From a checkpoint of a small transformer trained on Wikipedia.
Size: width 192, MLP 448 SwiGLU, vocabulary 1024.
Training: a variant of Muon for these matrices, 302M tokens, 9208 steps.
Each number is 500 + 25 x the weight over its row's rms, rounded and kept within 0 to 999. Layers, rows and columns count from 0. Numbers have three digits each. The size before them is the row's rms in percent of the matrix's.

# layer 6 MLP gate, 448x192, rms 0.267, rows 144-280, columns 32-63
101:477471524511498513510481519529512431449433510469530495495525563529477563497510516548509539483477
099:480499478468497495519543485457508534484484475475500468486516505499457535487542503471500536472455
104:524465538482497479492518461453489464506511501507486515506519471539525522490477482486530510496501
098:523484490508480461457484471475515499504467508513502532508507551483499511497493486489469501490448
097:497504512521486524502449455534495493490500477543488522508505497478510500488527554472507512489498
096:485512494495520478459569530504479492533490496500463501497518492500484483557547498548465480512531
092:504516460474497521488514562494529537517515516549487487455519502510510497513537492494488471473513
105:485464526515495517489454496476469560501507461521485488498532458533519506532487536512520521473529
105:524521501496484531495538488514528515468460518490464524453523493516478517467479494511465532534509
103:504513500522549497516486512527437506499484473515532462505518491492506508507514523471522509483517
105:491496522509490474503538487484489496519505489507488481492480487472464551524513511535490509512553
102:466506472450503500474490496482511473502529485507491501537514476480546503508500528545488538493495
094:503498537493510475453458506454477514496473484468503499500498482532491526509543551483452477482490
097:512491533557535514489539494511507503510488481473503518484471454526503480553460550516518505511463
102:541487501509500499503493507474475504497518499508486491491514502484470508489531541470484508454504
095:521471519497499488505553545499488493471484475506548469555466500483534500504536478497484480478543
101:503488503474495543476527537480489489557446535505484465512478517461476498495518502451485523517490
096:486546537483509476513537517486484503512475508464477502546501469451507490480516523521506480478497
097:546525518472500506485539492507505472567480482554505497496509480515465514475502483481528460507481
098:501530518558531473451563513489535497491511476502459448545534502473535480469502504474516512493458
099:477530512475466503546526547490526522541484487499480463456555535510508550524490489559476497498482
103:490463476478516487519531456481495438495512461453524505537508475494536549515482480511523524497518
100:461462457522499474467508545502520520468523464505501500474471538517484508521567501461478481509526
100:487481493524491484513488546486504502523516501495504507497512474481473515523515520523481471518518
098:475476501526460464500461506473429486477500514509527523528510521508500502512551476515493519488476
099:484492507537479510497539507506482492481518493507523499509530461499534452506513517469505493493553
096:552537446531508504533532485490534505461470503485522523539528518538502533491543536512492509456525
103:477520503494479499498466508536467512491473480490476517480478484508525554521510476505419544502545
103:476513524453512499506500512480475503523521501492519485453449444497515511520546480498547513466500
102:517547517506521532505490480496502555538489514499488472461492514480495509485546506476486480531474
099:473508451511456473472491468505470506520514487506507509503491513557448465520490519485476482465534
092:506478510526527523517478492523495448497556526479475506531524552511511506510486481525510487468534
093:481532506483529494529491520506480491511515526513487482498491488468504494482497499531499514496483
076:484509498509466517512535556484538475537498494531489490506486551514546485511476506479481516489533
098:524515479507490487462528514504458516515501509419503492457500475525474544473539500518492491519491
093:563494501467477509501562490527514445486504480508459533495519483486515513453508512476523459511519
102:526498497463483478547515514541505561485515519472540488479509479510504493490482496488510495514547
101:522511516502450467502473505532471474487519457490500482524530499510484512487542519468540493530498
102:526481514532485509500470460493490505512517510491456485479504472518466456484468502497473536507458
092:455476485477512472470503467487487507498507535462499475473490507499487515473509456516487451519465
099:500451485497515505462509545537522568485523476487479459499512469508505473522461485497497501462503
102:518484517468478469512500525509500508518508511491475547495493453491490534501512491484549516493519
108:536512479466499460454527482474496520526507521530475490491542501544504507475492513544499531488445
100:479475517504490525495497498547475468510465522466515504507486477476507494480481525522491499466509
097:501469483482463467530547562534490466468517483510509486539451474514513554480485508462514520471519
101:507512500453510521447477474512501497510514479481462481512534475514524477491518571479502499477546
100:503449515492553508506535475478497479481477518507539511464480460513509512483524491535513521501502
096:492506487529512440486519510517501479527496532499492466495516503453468491516455450410539474515478
098:499485521464502502495464492480529522495513470483505510511484506531505492570504470503509522448497
110:474553510518501518495485526513534485536522506460511498510486494498514499543490480524476506505540
097:501494530488523478474520486502500435500515450516494505480501506513502517485512493473500468527541
098:501469518518468460494437475457488517507506490504536505486507511471510473485522561453494509466463
097:486484536512495503537488486469488472463507513457510476448490510506538520490458484473520552502488
104:534465534482499494557513506516511506498514512475503463493481479497461515520525453510491493484472
101:490505504529471531503504554475478485488494508526555513494508459530477476541467529556475497500497
098:529538453495461493474489507512450494469487532485495511496559483506504499506510533480504483502491
103:518472488526494535514506524534525498470459505457527519491497521508467449522479475477511504459476
104:495467523512512502511513482509525492513506534494478486482508480504516544537534501534468465482470
101:479455507460519509500490499476513502474536454469526474522488505518508536512463456535532478516483
101:514489529566500462486532475486520554521462465461506484535540489520512488507543479481501502484526
101:480506511493520505504495477483520491517521518473497489483481547412500469514500513523518515466480
093:510496487476502509505469531479511497520524489493520460483444518530498472509473490498491491473488
100:518478516516516517524462549530494499533512529488517526481474504479515502480479498484537524493502
099:508494525511519536491495523505552457507511481527489485491451484530484484477531510501509525475551
095:544436510506492508493476498502477523507457476492496498492518478481492466500475541542519524494512
093:474515508538521517490526490508506511497494533515499565520550509473470472534501530564521449522484
107:453492477527509489524506451486481466501486492516501511463489481434496492516536483510509522556494
104:514475512509452522529524549515523468499525513515477480500498467521525514514507486571515528493493
103:509508527465482488499458510508502498526448452512547533493467503460469481491536493520496501494434
100:502586454481514448522498467491458507529538522485514469517522475512498486474513518510499539474491
094:500492534556495515535503529536507505449512547511512496464536509493482519499484521509521493476521
103:449478519486501503484488488491481504481509486495496486477517520438508500525499535506509522505493
102:484514474474476486499488513500505500499461510484518499507534497448472489532491456520514493479494
099:482557510470464508507466479516497505526508486538532504486488503477484537460505531497500491507497
106:547512482467516501491488499508510478475507513481502459491498502496505459550501486488499495512494
100:525511524493501481506541483547506483501473480450521495489493464525513513515556472511490464488537
103:543464509483477504547455488473469538516505485476478464496523480496496540500511502517494538495543
103:488514523542535495469500503474475493490475521566497478504531505483496521486522465466446522483454
096:493481458477558507523504520446495515468510488507493480470496511486503538469505535483519459461526
101:548483439508451476465498503470508478474513493488511568511503469492475513466516468511539502556516
098:543505536529504508471507531468580459515490456470529475472518545499480516479523499514468511495507
103:514481520485483516544541522499529485509564508478444489537491503526467534565505519507485503485487
096:493486487491532513492514517455493511489505524514474529549505491486478518513485502437518559448495
102:504460498444503473450519517532504457466479501475515481507485457509484515476535491495484499532506
105:500450455475512538525523505472499520530496485496478518493501519498539509496503490477497500523469
099:483484511568502467483491511478524521498483473503507518508482544541532527512496505488480515499507
095:482481529527496472505536461534488490506530529509505477511431501479507571473494495500508513471474
101:517474500489459449500476558487519511488524496506487492457476523500487479514500480482513503475512
105:470500485493501491494486536494468513519496512420457470466519465504518496480510480511442528528481
104:543528513515487482486506494501555501480468492508509536489504460517500523508537523475482503450502
103:474508482541502501530497520504454513497524525462502487487465475542486449466447491488499525470518
099:510430490532508461516526507495515473532490505523511535469503470470516490489521506495488467533444
101:508564541514516498479505489488477501501462474487504496512426491465469480501456496520469519506488
108:489494493508515447493449528484500486515467590513463462474500536499514536503494518487476458510544
097:494525528482487499520496460503518498503500485482478521523511519520517482512494454482483470489493
099:561449511461455495498500475500514447542547497488484513452502531508489515498495517502553519464504
103:540503531488496476483493466482471496476514499504472510497457524516518510484510493501489455528556
103:497513492483519495492493501501528469523518523505495502493498522475520501502495521498472529469522
100:521499486541484457515491468524510531492539525475499491518510455522497537524523466517481443543546
104:513517485518521513516476507483482519539503475483489474495468496496494496486514509462567487521517
097:514514479486477459491464482499461494487443496499520486515553500493506498491505510492540490512506
093:514530513490447501509463469494481495513544479526538537558566491468494496527496486476501511497462
105:496489489527465474508468483504509512494493475468528521534513490510519500480520524496528543488492
099:496483460482509513461482490463544484467463489486529466505521518508510446540480497473495486508506
106:520539530438529461510481483496519522457465535465479501486522521491549494439487526488525504505465
104:501507487482523469467488488474505522570512501539466551522500497452568486486493538470517513507528
100:534517524500500511492533525481498503483520486483472524556467512511495498492486498463459506504488
102:490495484506535514428482484474460458524487518482535505483488434498499493508498517497488519470485
099:510485459484493480536489461532503482468526526552530487432483481520473487515529509478526506490508
099:510502474484488493476491464482509513496525497527480474515510484530491525503524532522513492532493
100:497504542511499536514503502493501485461517511522467483489488499495526505469505549560506495483532
097:530476523539456505480491525554516524492490456507519477470445496533490545503505494536556527496473
105:497469512504498525511487510459560482516507504496524463531504475510501533551485474544545500515490
103:525509508508578531486497521550529476477468512512507493512522524466516496510465491546516548511449
094:532490488450505486512538526465474494486499533499500525462504486495508526522491466491526506457518
102:452532495454477527492503485480483488487511481473518491500503529499588516512485520483518517521475
104:536478501481480446465497464510485476508523499503498517481487520517497540529529521503480468487471
105:517523516509504498477548500535504481544461516481500430516542456501503487461511506514512516538527
099:463486502498468472465502511505492532545514490570501511482511484481505529477524493457484497516495
102:449466489521490533513493519515448484529515513479448478482525491487501559488497510499507507516488
096:560490472490554482481490486477540447486517462478474482534537486484481516484494502513470498507501
100:483477458475477533492485514505486493516516444510532473491553499466522507475502509491476511538539
101:471541521481464451501479477513484512478459478515515479459537489530476531497518492472517503480469
093:437519526490516482499498490503476472475489528471510494490505517511488477521507485473464564484526
102:517487524537491490492482459524491526522479469521493489493547487511538503477466479487462521443545
101:491500512514494476496464467501469461481507540548489527514523482458538507487456497517485522536467
105:504504454472482482518509482489469478503493544477463469522505484529484513490520507522447525467497
100:454527519514528492473510505527519524531516478500487509503479506510477481492541519512488478521490
105:496481468492462460517525520475520516521495490484510494500511493502489469466543507510437501481501
099:528480485492487502499505510484483489474550514535490472524500469496515476491552511499488471520504
101:497515478526452527529540495465460493515516456458495534541520531471471549468515490516476517467475
101:533482533514510505430526515510544467490493509530457538483521532526509532509478474518525462509494
094:454475491506510488503535518514452518523509481518534480491472488527471490533538467502527525501478
105:509521519505457496447512539511528502494462489472495484534490484506458472480519523502477504489533
105:545471501479497445540522486495527490526527475478455480514528531473519499484478500508489490531530
096:482506448523557442557534490473501494518532516487542525511488529523480530465476527491542490511513
096:480498538497531514498458476500493481475519481542487512494524503469477523500506528498468532498497
# layer 6 MLP up, 448x192, rms 0.283, rows 144-280, columns 32-63
100:525460487469458492450466433537537497484508511502500509492540557546508529490499531498533480481458
098:447513507494488492531529478476440511476488528494469542542480541505456542470532489509480471578533
104:459509501528499503479468474511502514511552481460460537527493498515511558473499471516525472511490
107:516528494474482511516478523539499508521519461494476494483520458466473514521524464512487479480490
096:464495503528530489493525501493506487493544533464511537506530500471507520474527524498477547520522
095:496532508490506538503500592505470505514547478481525529481490485495525501481492502480492484480468
090:477498485517485464483474527458489489465522536517516527504513465504488506533465493535456535520476
106:499485453465499516484506534514519511525527496480569472491462513524458496499547510499550490519489
107:488537474497550544488475444459505502486513500527536491504522497508481514486520507484492513482509
101:501504531518494517488523485522503482500481483530470484506476500528539467512511515461503514488493
104:536504482539471497457469486491440534507481492490518514506480486518515472469491490505474445493497
102:502511474496502511467483463541467467491501514501500520475488517525521501505512464509492503462500
094:560490495506528466547460513497525431470528456522514529530497464508518493501482489510488492485491
099:519494508443497513500517495513537489462483500516510517537519487516505535497491481537470485534475
104:494544482501519520483544515475507458495487489523487523490494495515499497446496483492505518482534
092:482499522477529476490542484505509491524457477512479480480542518506496535512530463490490509499551
104:535495505501494481521493458477445442457504538529498496431482538505506503487459488486541514504496
107:495493484484492455493475523544519506530483529502410509434487492530488517481488488511487520506506
093:489472514533519545488452498432478482535521473493462513467492549474496534457484474495522464498472
103:504548475536522510475448512553513514496477479505494514516481512496499510508492509517471496504504
096:489514538486539471500446490469512491496494483503519482477534487492506542543476506526538492499449
103:475528523541507479488454484503523502517490522518502543508483490465501483516531517534519495474488
098:527506481444544512509516478513520461526482508489484494464511497528526518507463506513524501519507
097:524472488548444466508503500519516495518488488505512527536526453482491524562495469461485522533555
096:487504518480485532537487453510518566483502516505496489501513513489528500489464456502562454449479
094:475486529491483496511486465482523421489487548508541481502525483457512488475482471508486460517534
101:497523512496485541544524509531517507488433506524546515531529523476479531499508480493510477463489
099:480487523506470515458517508515467496509489504477431471505487478512544498482500510455470525553493
108:500507498505509498535537525564480520525458508514469468487511472523463554479494455478517521521473
095:525471506489523482497509503511474443507487480519474499489503474503523466499494474475506504498489
092:533550470511488512494468524525529494495531459484502519524522476494474539520474421536486476514483
101:500494469510482512529499526499464524475440506471504543465511465489535504483485518537502490503477
098:521486478483476480528487510558513534502524525537495516523492441486514450466485470531491501506463
080:486507484506494480498492513492445493458524501474538524508424528529484481513502464485511497519531
103:511475489482504500445459480491498475472497528474517542520520494503526469524515505480507520472483
092:515513524551494482468561450499495476479531516496479524523477504476524474513518527517533496491512
102:474488501506518471533503538498524503494448506471496516556514470463495470491525541524487528493489
108:468503515491523553509493469465519536506509493542472520496473506503471473491505456526465446527477
098:526489528538496509502505475546524518510535559493453497502528506551529490510477477496545452524518
084:531471445509494506509514504529497485483439522481524491487536540475510470474517503525489520489488
106:496520527540469511461557534495490511518507467485516513535479469520506495533497501530515524499517
098:485501523491501498551521492476464454491464506465500528498556497530516508492495481520556460507471
108:443486528518508502494518551518514503478492537477491505516478539501491498457526491516456543495495
103:509500512504470508476511478489468515509498537479487472494490531548515501489519480482476482529480
093:556501513487522492506553522481532499478532525488495527498466536477494530496499493533541479519500
098:498495548519477513450519532466489522480513491501559468475502513479496489562461493506475501489534
100:507473446550524521498501511496510483508448482477523515438510492483486478502496498488522473503511
095:540478490510539432487515517503449514521467534506480508485519546516488443516475474513508496506488
108:448513443543515467436510487528529477528505535475486500529504474447502514453494525484506466537491
112:510500466518480498527423510542548493492477539512511452519463498525453505517502521481492456476504
094:497522556486497474485513497516489455483486506510520459496489534516519516532508497542507488523497
094:486515460466470521486474516470518541478491451512511509490472489499461506510480498507493491556505
095:522535524491523494517558477486484538486506523457515500524496503505521498457490511493499498484493
099:529512513552502528463515479446514524489503491507487468522504516544527502509465551514487473531528
102:536488500464456528476520511502500487458508462499523490497491535497482485480541490520476557469483
093:510527506517511485501508496491448498544507528470493531490506494493487477507533482547448505478543
100:476538486470527534493523506524479501543452497460539511496491497498504442487560495453540476509473
102:495504454518561469523509522471477509491520541504460490518492478487508496452513507520538519494522
102:467479470496505532472508518493538511501491517493503483458504503493535541507483473524521496542487
103:485517507513494518514542488512530479497483505497527497494494431449480542514543509457528469453509
104:501503491539486490542508536472481491514460504425472534491493472498475460467518477543459480496534
094:449484536483478515508485505508496484495524518482511495471506541513498514543456513512513466487518
096:480483519519495465546533484512508471467538496514477512535509510463517501541505498494499540489462
103:486489513504488494479522488529517480479511488488524479438495520470496458486492509432501479496502
097:511473528524508494496478500493461496434527484498498448497515504502501506505502472480504554477505
096:511449539493495522526519482513468523491485524510508452505476499537528470474509543487485504477525
098:491474493506535489488509484517455477508523501432495492495538504501511494480520516517486485487484
103:503478527440505532491513474476486519497520501548477477494537510521494514481543453470535528530486
102:489513476489442510536519521522506493462445515506502484488470488492465569502459499527524483496474
103:511532506515552550520543518474498498513545497494483492488477486523457491480491513515504520501515
103:511493506498514476529484522482489466445518510529499500517510530512504504517498538469500484530511
098:502536481501494512515494541529535515510522511491510525477548476544515448494513483493513486538498
099:499457466499499536459513462481522497501559513464505490493497524503499511460486527511425492493520
100:512471492488513494468530475516473505534444500472499525512503471543460492515492485524512532511456
107:489496527479531484450510542487508484523447501492490491489557502479522481507506511510526486539465
099:473501501525531462474546511494472515511464468506488510512497495520557461487460499477515505502514
103:469522460482450513492449471462516516500527515468513478502456510501481498469495470489470498485522
104:480530456457523485546496498554517494528492529491540490535521533503530471451522521513498512465457
100:519497485511451470473501492541451488510473530511488472489506459496507479532499500497507464491472
105:559480512504504492509485488544515451435479497531507489527563490498516511535496535499525496497481
106:477476541517484530498485465467504513483541494498461506492468501477495475487507496530480491514522
103:472471549513531503452544508514506488495482481514511512493500521493482482510535496494491468518494
101:442531513483505537454537464548475536470506526479511498510515470544546490448525492488529507494501
101:516491484517487479486469528455503560503555514476519510478518539511493477481486460518523534498467
100:508491507441529495477460525498461504515476488474510525473503493490485483508507483515431498555468
100:500506512484477484515518534529480498541504532505531511504530529484509464497561528524558551485533
099:466517546498505490536527481505508490517496543499457470473473540477468538477533505508526506469509
096:480546505491525532490521470500507487502499490504507484532533481502484499471515531511518534507515
108:477479493477520508471564494503453473549467517532498498505499524492515517474523481512477471504494
102:500515538499526480511487518491523518462490516527518482501497490571533494468507467520478500570523
101:499538489508526489497513530583517500497516501503510544485483484514505505478507465510591507517528
100:499477536483485499500484503485521463516512469491533519504448520481469463513510451514515531453499
095:517532512529467517477494459532503505459508493532474501479503480514467558524471511503492459519513
101:479463520471505534484504499529490495533540509492535483527510506462486511531492464498519494471496
093:528507455453528510502518430472467493550499466484474531545503484462497499516470488506508505484493
097:554500554495495526524491500524521455481493476495513488475500473507509524482477489499517509472488
099:481482506519520510537513510446506443497508535472493491540504486487522499523487460525514493507482
096:485499476507503516507490486507486508475522476516482522514474485483475495567552519495477479530491
102:474498444553573456479504496542507500496529473526506483537494533532491495540492492505507500462491
108:494526488495499480443480466508525519467496520478528480472524521487493529471517509522507504519451
091:473492502486475528491545472495550517489510487504514467537490468510492503538503529549500532531527
099:514479431472521483541529508477497461515518527513492551455518497493538525470490518492460512469507
111:493536481468510481517500512574464532511494502493503487513525523517517490525505450563486525488500
095:477478536520523491489490482510462541550501483531502482489487493534501496511524499521504555485483
110:491522538501529520484506485497527499515507474488497543495457452464495523498495493499527481493499
107:487484503507505494467515527532513492493497541547518498507549519517476471497488503523489518523482
100:495503519556518504471536500470475511527506539508487550467526514511485485470502509474506480462508
102:534516479491531538514525513488513470554514557467511509542540494509509525487513448522494518452486
097:471538482487467499459514496476492459488458463496549483495541472499523469538545502498492506518503
102:488501531474501486465450524461473520485496490509479457493503487500458520510500508493478520483494
098:531506508502491480536529511523506519479463527509511475506518500546524462502537479458539533508494
096:515461496463440497550508505459515472497528484492528499511499515487521470532503489476462505487517
102:503482485491478508461535476499525489507510470541519484460492523470456509467531540534505465531488
103:509516489510502494494471505545474506509502487475538477507493475498497460526507516537513468467484
094:520499499503491529476513496467493493475476500500474463479465515513485523534526511494524518506549
106:483525542518480532490498492467480513545486516479554526506453552494528498489547491496492517469486
105:480501502460495507499451481534489512467502509470433499541520486500486478494488550542497475524568
108:467483471553470481475510533483507470474487482494559509483486500497502498498480480506494519503494
098:476506528527509515479517523520484546452474488512478511484545482504536525470507519466476501513509
102:530539492459489490464495576495553505532510531492528484512523532485475463500505505493501507535458
101:486479487474445551482492447513466518472511491498509521511497524531473501505494459508496471416480
098:507502470448540555515511501487512484478483467491464578501483562471500491497518460536500521491501
100:482524504454459508480513505501503498493531483486515527481466464500545519498461510544484524545508
099:534481475456521510525514511504493555539534499481468496493417448497532469507496506519517494481518
104:511485478498575506493515507452517488514502499489481495539513506493488462528524494462511452525521
100:500510485482518486478499469524465503500455523495500546503488519503519441503552510476509506491495
101:522483473471488482489474488489501490472529476468512477508454522491538515485488507493468486508532
101:523542472488507491503468491518492458510504531458532529537526475524516518492471520485509482512488
104:457472467489493529480477513542481492532516469464529492506518488514529490508522515457524461515493
100:476490484492513482513496480496539516488449505552478507521508475511480526544513491515495487523468
100:489494501508489433509493491491531471525515522505506484499515520495527497475540551546501484494515
100:495499469486475484527487548469505446478528484504503506492513519519471470548509515495527517525532
100:512481522555512480505521521499476481507491531515507489519500502459449464491494507509471550462454
107:501488446474528469475542503503496503507449459515506515472499482515504529533483476521520466494519
099:492525470514470445470501486455534541501480479523452495457505498527491534475509520482524487509540
088:501486478440507477509481482493503494514528480509462501467511504515504497490466494439555496461514
096:530466479496525541517547534509524478524527511504508526493568493533468525474520502493512506508488
# layer 6 MLP down (transposed), 448x192, rms 0.112, rows 144-280, columns 32-63
098:480535482470510509492484492503501462483503450457551493538460496519498499514490511522480518509536
099:519496512529484521487539523470468514509492490517506496493512546506517491477445533500496447540525
100:469468518438557500533518469528485477472474507489504458540515485472480448531494488457473507509524
108:490491472480482493474496497492523453515537460472534511489476438464505493496552537530507477514471
101:500533573462488491476481465503477490512463457463477515506435497472494509468451489503529483501517
103:502495491503466491500447482485514518506504501538490490553468521516485462453500461546525550513487
093:494510492488456479485504551481513483535486500471519475500470539551499477507496490482511463470507
103:482499503469525561520543520499469523469524470520483496516502473514473498536469509527470498517493
100:508483539467503486527482476492538509478533467492517548501500515495514535491524478481516505517497
098:510528481512455482498488462487489493483538499552501497524488515500511545460507489504493504518523
097:483504496518471475465505491481540458445485519522509525526470472504481486491550550486519495494522
100:460511496516532488509535529497506516514496518470501482533506481482529546492539485501491523544499
091:507525469507496509465472515548516523495508498505494492488472448511472534507476532458463530513515
089:510485523555476486489478484464469521547511494473549504496470520496470475502474492514513470486487
100:486500469501502510469553522481526510564516480502435521482489471491515479454500458482450524497475
097:493517466502514492486472506531486512489484503481488476503492526461485502537500483528490482514524
098:456516506485519469530511491491467516560487536512494480480494503471516492531490510513488499536469
104:536504497518489520492485509501462509508487473492518489504441510477490512474497475476516485518455
095:494494508478554465456503454480473481494521499482503491457491491507437493503513525511481478439499
116:483462483484511495523476503494485448538460482461531529505507459507470534545497500482437506480472
097:518501487507512487471517499533469512481538493481497499560485551511517458467468462514508500514493
105:503497513508521506463504460507508483505509521517488503494476488480511462498519550493517470486460
099:505504461551553536493469491529504499486511527483506552550573488502512509476482478481512477440462
106:452472503459501516470504504550515512491553531583529501470472498496447476429484464495519490506496
101:505481507535502487510479505490492472496523505483501485518554492509445528486513467516476518518492
095:492514522515504545487462507466468482531467450497492495469481505468540491476479506509491494493488
102:506525479500489492538493428492495533521519480464478515478508518504505482485516527528493452508484
095:542533508488508500511476480444483509513493502491524497565475489494526448480479477473472492504489
095:487532529503522544439518522518525501512501527541500503525522483499513471543504507509523515547492
099:496544503545479503462515482525489526541483500538519489534477494515467507495468540497549486501521
090:475517479421506479473498470497543469537517482514496512475485446520508488471530516480479435482473
103:505518460501519511493511500507522494505479530549459508483493482512509482512520534501494473510474
098:541491522513474565486516481512537503493451517500490505533528488461516489492546502463482467500492
102:504492531524466507519529466506528484524484484510479466513562491475512536531495533474503513484472
091:562467470489444536475473519493523503506486499467484488540530526497550506508507547503477462522497
098:493442505529561539523490501467498487499506508518545484521524460520547468489503538504502521493501
101:543460459510502487485552509512492498508492493539480470490478488477553538519520542511483486486468
102:480499494538520472530517495526470500488496517500522532504501487520509523491515459526509513498471
093:485516519509462579503498520520510510508517558495499498533459473489477480487493442530481499555474
099:557486529527503542518507499475515508518510477481500492531497492475462484498491555525509546462490
096:531475530524492460549524494483492483516477499515488530489517536468494525529501507441515506493500
098:535516531514489525472450478524501523465502529518519510453551489529517492519518496548488522485508
107:478456563502481474504514481501488501504482512551497514472534500520489507496492461477481533488468
106:510458489462494494548519524493458525515514508470491499486528506526560438516477542548464503478453
101:477492454495520501521496490476497497526530486469475481535504488534521525520493518522472528487485
105:515486534492542468499495499454505488494487514504532464507487473519470522448479518553497494493517
094:476540494503481519537537547500521507532522484459500444478519509506465495544495489491566487523515
109:465537492460523489517497520503477516498498497465486503509463492473515525503460480481455505519515
104:498497489505465456487488463514471516492505560507495527489492495471492494526484502475493439529516
109:504527492501504513493469480462520468500522486491539487471529486546516525513490517480448500522543
097:487519517474491496505514533540511530509499483489454483515467493536470484558456528502487487524460
099:526487485474480527508534531508488467464507527501484483494483503466485529491509518539494459484495
090:504462529517500524531458522588520472457445485495525529548462503494472509525482512493521494489502
106:523513507499478518484462490504491498510474496471558519488469508510516494525459497517537526507531
106:485514481512524497482463506477513539563527512488508518499493459483508559523523502505489439519512
097:494501472514514487505502484488510547531495491497491471517494493491531526518502525537493509513526
106:402504543469472487520484503504545509487479465521507463557516506540490511517502500517506493516498
102:449506566456474535520490513534482512517463492490445480533526503501499494519465452500567539534510
093:505479511478489471528464514531500500512494512490495438504490476486571491510504494504466514485519
102:493518486496500508490492528523495473474497520477461507480499498516479472507498540546494467529490
102:499542455519518499497528552517474495503477499496501516496511519505514559529547501444496514483496
100:503543500502474502490457503524514489448451489464506522557495492455555463527489507471491482493540
099:523544505521524511490495490469505495467486480508547502468496521532505499489517524515494505500469
099:490501500482482494512493510503525491496492504504513539521509476525466493515492488504491444525513
098:472511537455531506518495560541517501505481515499522497469505506493487543517503519531511508487497
102:510495517498500501543516518487547482492586488533460523540502526500467538527450503497543499533488
103:499500510468501499482466509524549497510517503490494560518476543510482506473490535535518490524534
098:494492533544566504506480518447509452418430487496453533495532476497513456487492530482506516524516
101:501468483479484470512458519525535489473464477554499501498508477482500479433479525470528497514507
096:500471522520447474459458532504539514490464496466493504460505476503474504525470514517493472489506
098:545521557525530492517495458466526502456496494501481527538484528505500508506477496519504580506509
101:519523489550491496479498532512494467457467511476502477557499431507455519545525505512474507492507
099:498537491484523500510494507503513516521500474495524509454524591492488478504469517524548530499536
101:497486488483526459513531476498488502456477485509510502522534510490541516493523463448465530427498
101:509523529510467483507540497490502515555485499467475504489523482490526491555512496534503482500518
097:501502528503543495490527440525474506477551472501511483495480493525531547510488471468503495457510
102:502494496540574520538536468531512490508517478527485506473511561468494483525484472521527489489526
120:467467511466560511474556498514495506511465459455513501490494560438527542496516501526517532499522
101:476527522492442464472492503487485536517521489486514523482524470462421576455473480539511531509490
094:536499463474553498459486468457529508487482496496489526537505512462539519504492440489450505524513
098:505477469524480514501504448529485471509472524483514546469501518496530503517473467480497498497468
098:536470478471483491494500514491480504479514523471483505482520498511502486488498482514525454444528
105:509484474484484496503486533500504534484521508494514524550525487490524482511477492470486526488461
098:538501511552490443518522509514456501523504452481472495531527498476506497534513545506501468505519
098:460560516525496503492458535510483456560512523556499509558494478491484485507503484503487536508478
101:524483544499482519480541538482499499487497480476505512526540527526489511476460455511525491488475
097:508479463501528536495453488480480489500515520514507483495498509515493499498491510514518483492468
097:481471469530490514526505492551529480530485515502524490500541479494543507538494488550459478482510
097:523498505529488498489479529508426489461463485537548533480523504498486506536529480507513464459473
103:517490484510489468504504509490523518495488550527524492557529471522488489485481501500515479494513
096:524521520474489491504518516497481496500485526545477478532522482533491482501525487483529500507527
109:496503515561478504492514451494531493500520512522523471530522460475477480473497472546481521517490
096:480512509493455516485493488565475564505498483489504528463493529511489467557504491504515498525554
094:518495448449487474509529503496526465508482484504500495530499492485482514525521539510530513482489
095:502476465516485488492525480533502496501510518526553469490513468495510516458560481506470510505479
105:497519504510463504471535466499475515552518527466504480491520484518491514556479501509498500498554
097:500491485527509514492501523521505514456466489558505522491520476477530487477459508498541520512528
096:517486498466494534429511539466502519485504475475529519527472493493501495513480493541478458520514
093:517452513517490505505492468492453531485517435519477526495508509481532493501478488487475458495544
102:500495528500478516516484526528493467492498491477497512525546509456490507478490519522460504487521
094:462509470462499488512547468468499480516529530496516532503516516483496484470496542494513468541475
099:485470455469526499499525495447506444522543497509553545486485449478464485481516528528436482515495
103:467469548526514523501506526487484465514467489504487490532438518535505514533467482503511504497472
097:474510464450479478501509515453479523567485491519520490549512503488473492542489496472491487544491
105:526501479495495558524501509447496527487448559504489499516503497503528454456495514467460520492515
104:535502492498569522465499506499506582488513531505468501485502506479495512494520495478483492479481
093:473507502520478510517487483505505494483488508513536536510531528547483483506500466467514525530511
104:476454510526473544539471495500468495522490563492540497509540498508549495487468466537476507458506
098:490532498480525493521523489495506505493466502537506493500520539520498465495518498488485511487475
108:518491454459500471484542509500495522472510490466488513528495470517479539486509503500533491502507
098:546495508498559536480512498536495498507441515525471508494479488538493532452468471492466507492485
098:546485513487497497506508488506524495517506538512506517460530501506470552538548488475547514543478
104:515486489453488474473470486508505530519537483468504496517473513525533526469524528523484524492495
096:502496523521450512484513498493469487489543516476486505509463449528466526484510488471479467500507
100:520529467472524473478480524495473496500535471515533497476530502491516477487474447503493479519547
108:507498492479526487492504495502527484530490481514492517486474511521481458494509504482564509532441
099:511520492538537515487457508509525469462583512513493488479497504509507488515516481518485501470513
097:473460474455476502514518539512484514404500498468500507451516495491491506533473498511543499483496
096:494506531501484559498456506506500501499490466500486521470510503511524498535488482487538495465516
103:480486489527492533513488521519498478497482512440485501485515475490504480509493464524435485488552
100:530503518511488518497497511510475490470464512460519486505481522482466452461485533473476535468530
091:516478503542470494488495541524476497471547563503513481501532462494490472482493480501488473466492
098:487503495510471514483462492504554456479482460471548484487474501483490529522480535493505491486483
094:446485538510518504500526504474513471510510506496525482501486496505475511517455522512497512462467
105:493510525473473497507502550525540515475481542481480479501505468523534534558507469543484454467507
097:505489489540459481511505520556501523447479501481501505496521472552510499480515541478478454497487
103:482502472501466527475475477514505476501435491529492480533498487505480503500478456512521532533488
098:437505501536484513521509501526531509507473487473538517536524484496518513506533489528480504494491
097:523545475559486476531510456496491506503515508502515539479519509510533496473482506520541477495492
104:480526514527495500526536523522512454491533481501453535475510531510492544475515531444523491529475
101:508514506513527485505560500494518432512476497524524491518532486451494471490521468526543486478506
095:518472465517520481555486493514529517463511495512504447494477500515435471473486507463473493478556
104:472516503472484466488522528508485513483459489522490500574470508433457467499525498502480519464480
097:477494509520531511512493462549527545446519544530505488537517504492485502519457455506473467484484
100:525470518488510499489520527476550509527487532483469461553495472476521513532486524505469491480534
095:453509537463493520481513486487509530478515495544516489552475496540543499539481468530472503460481
097:536562462560496528516518518510531513486517490520518475506477506511507495468480539541506509511525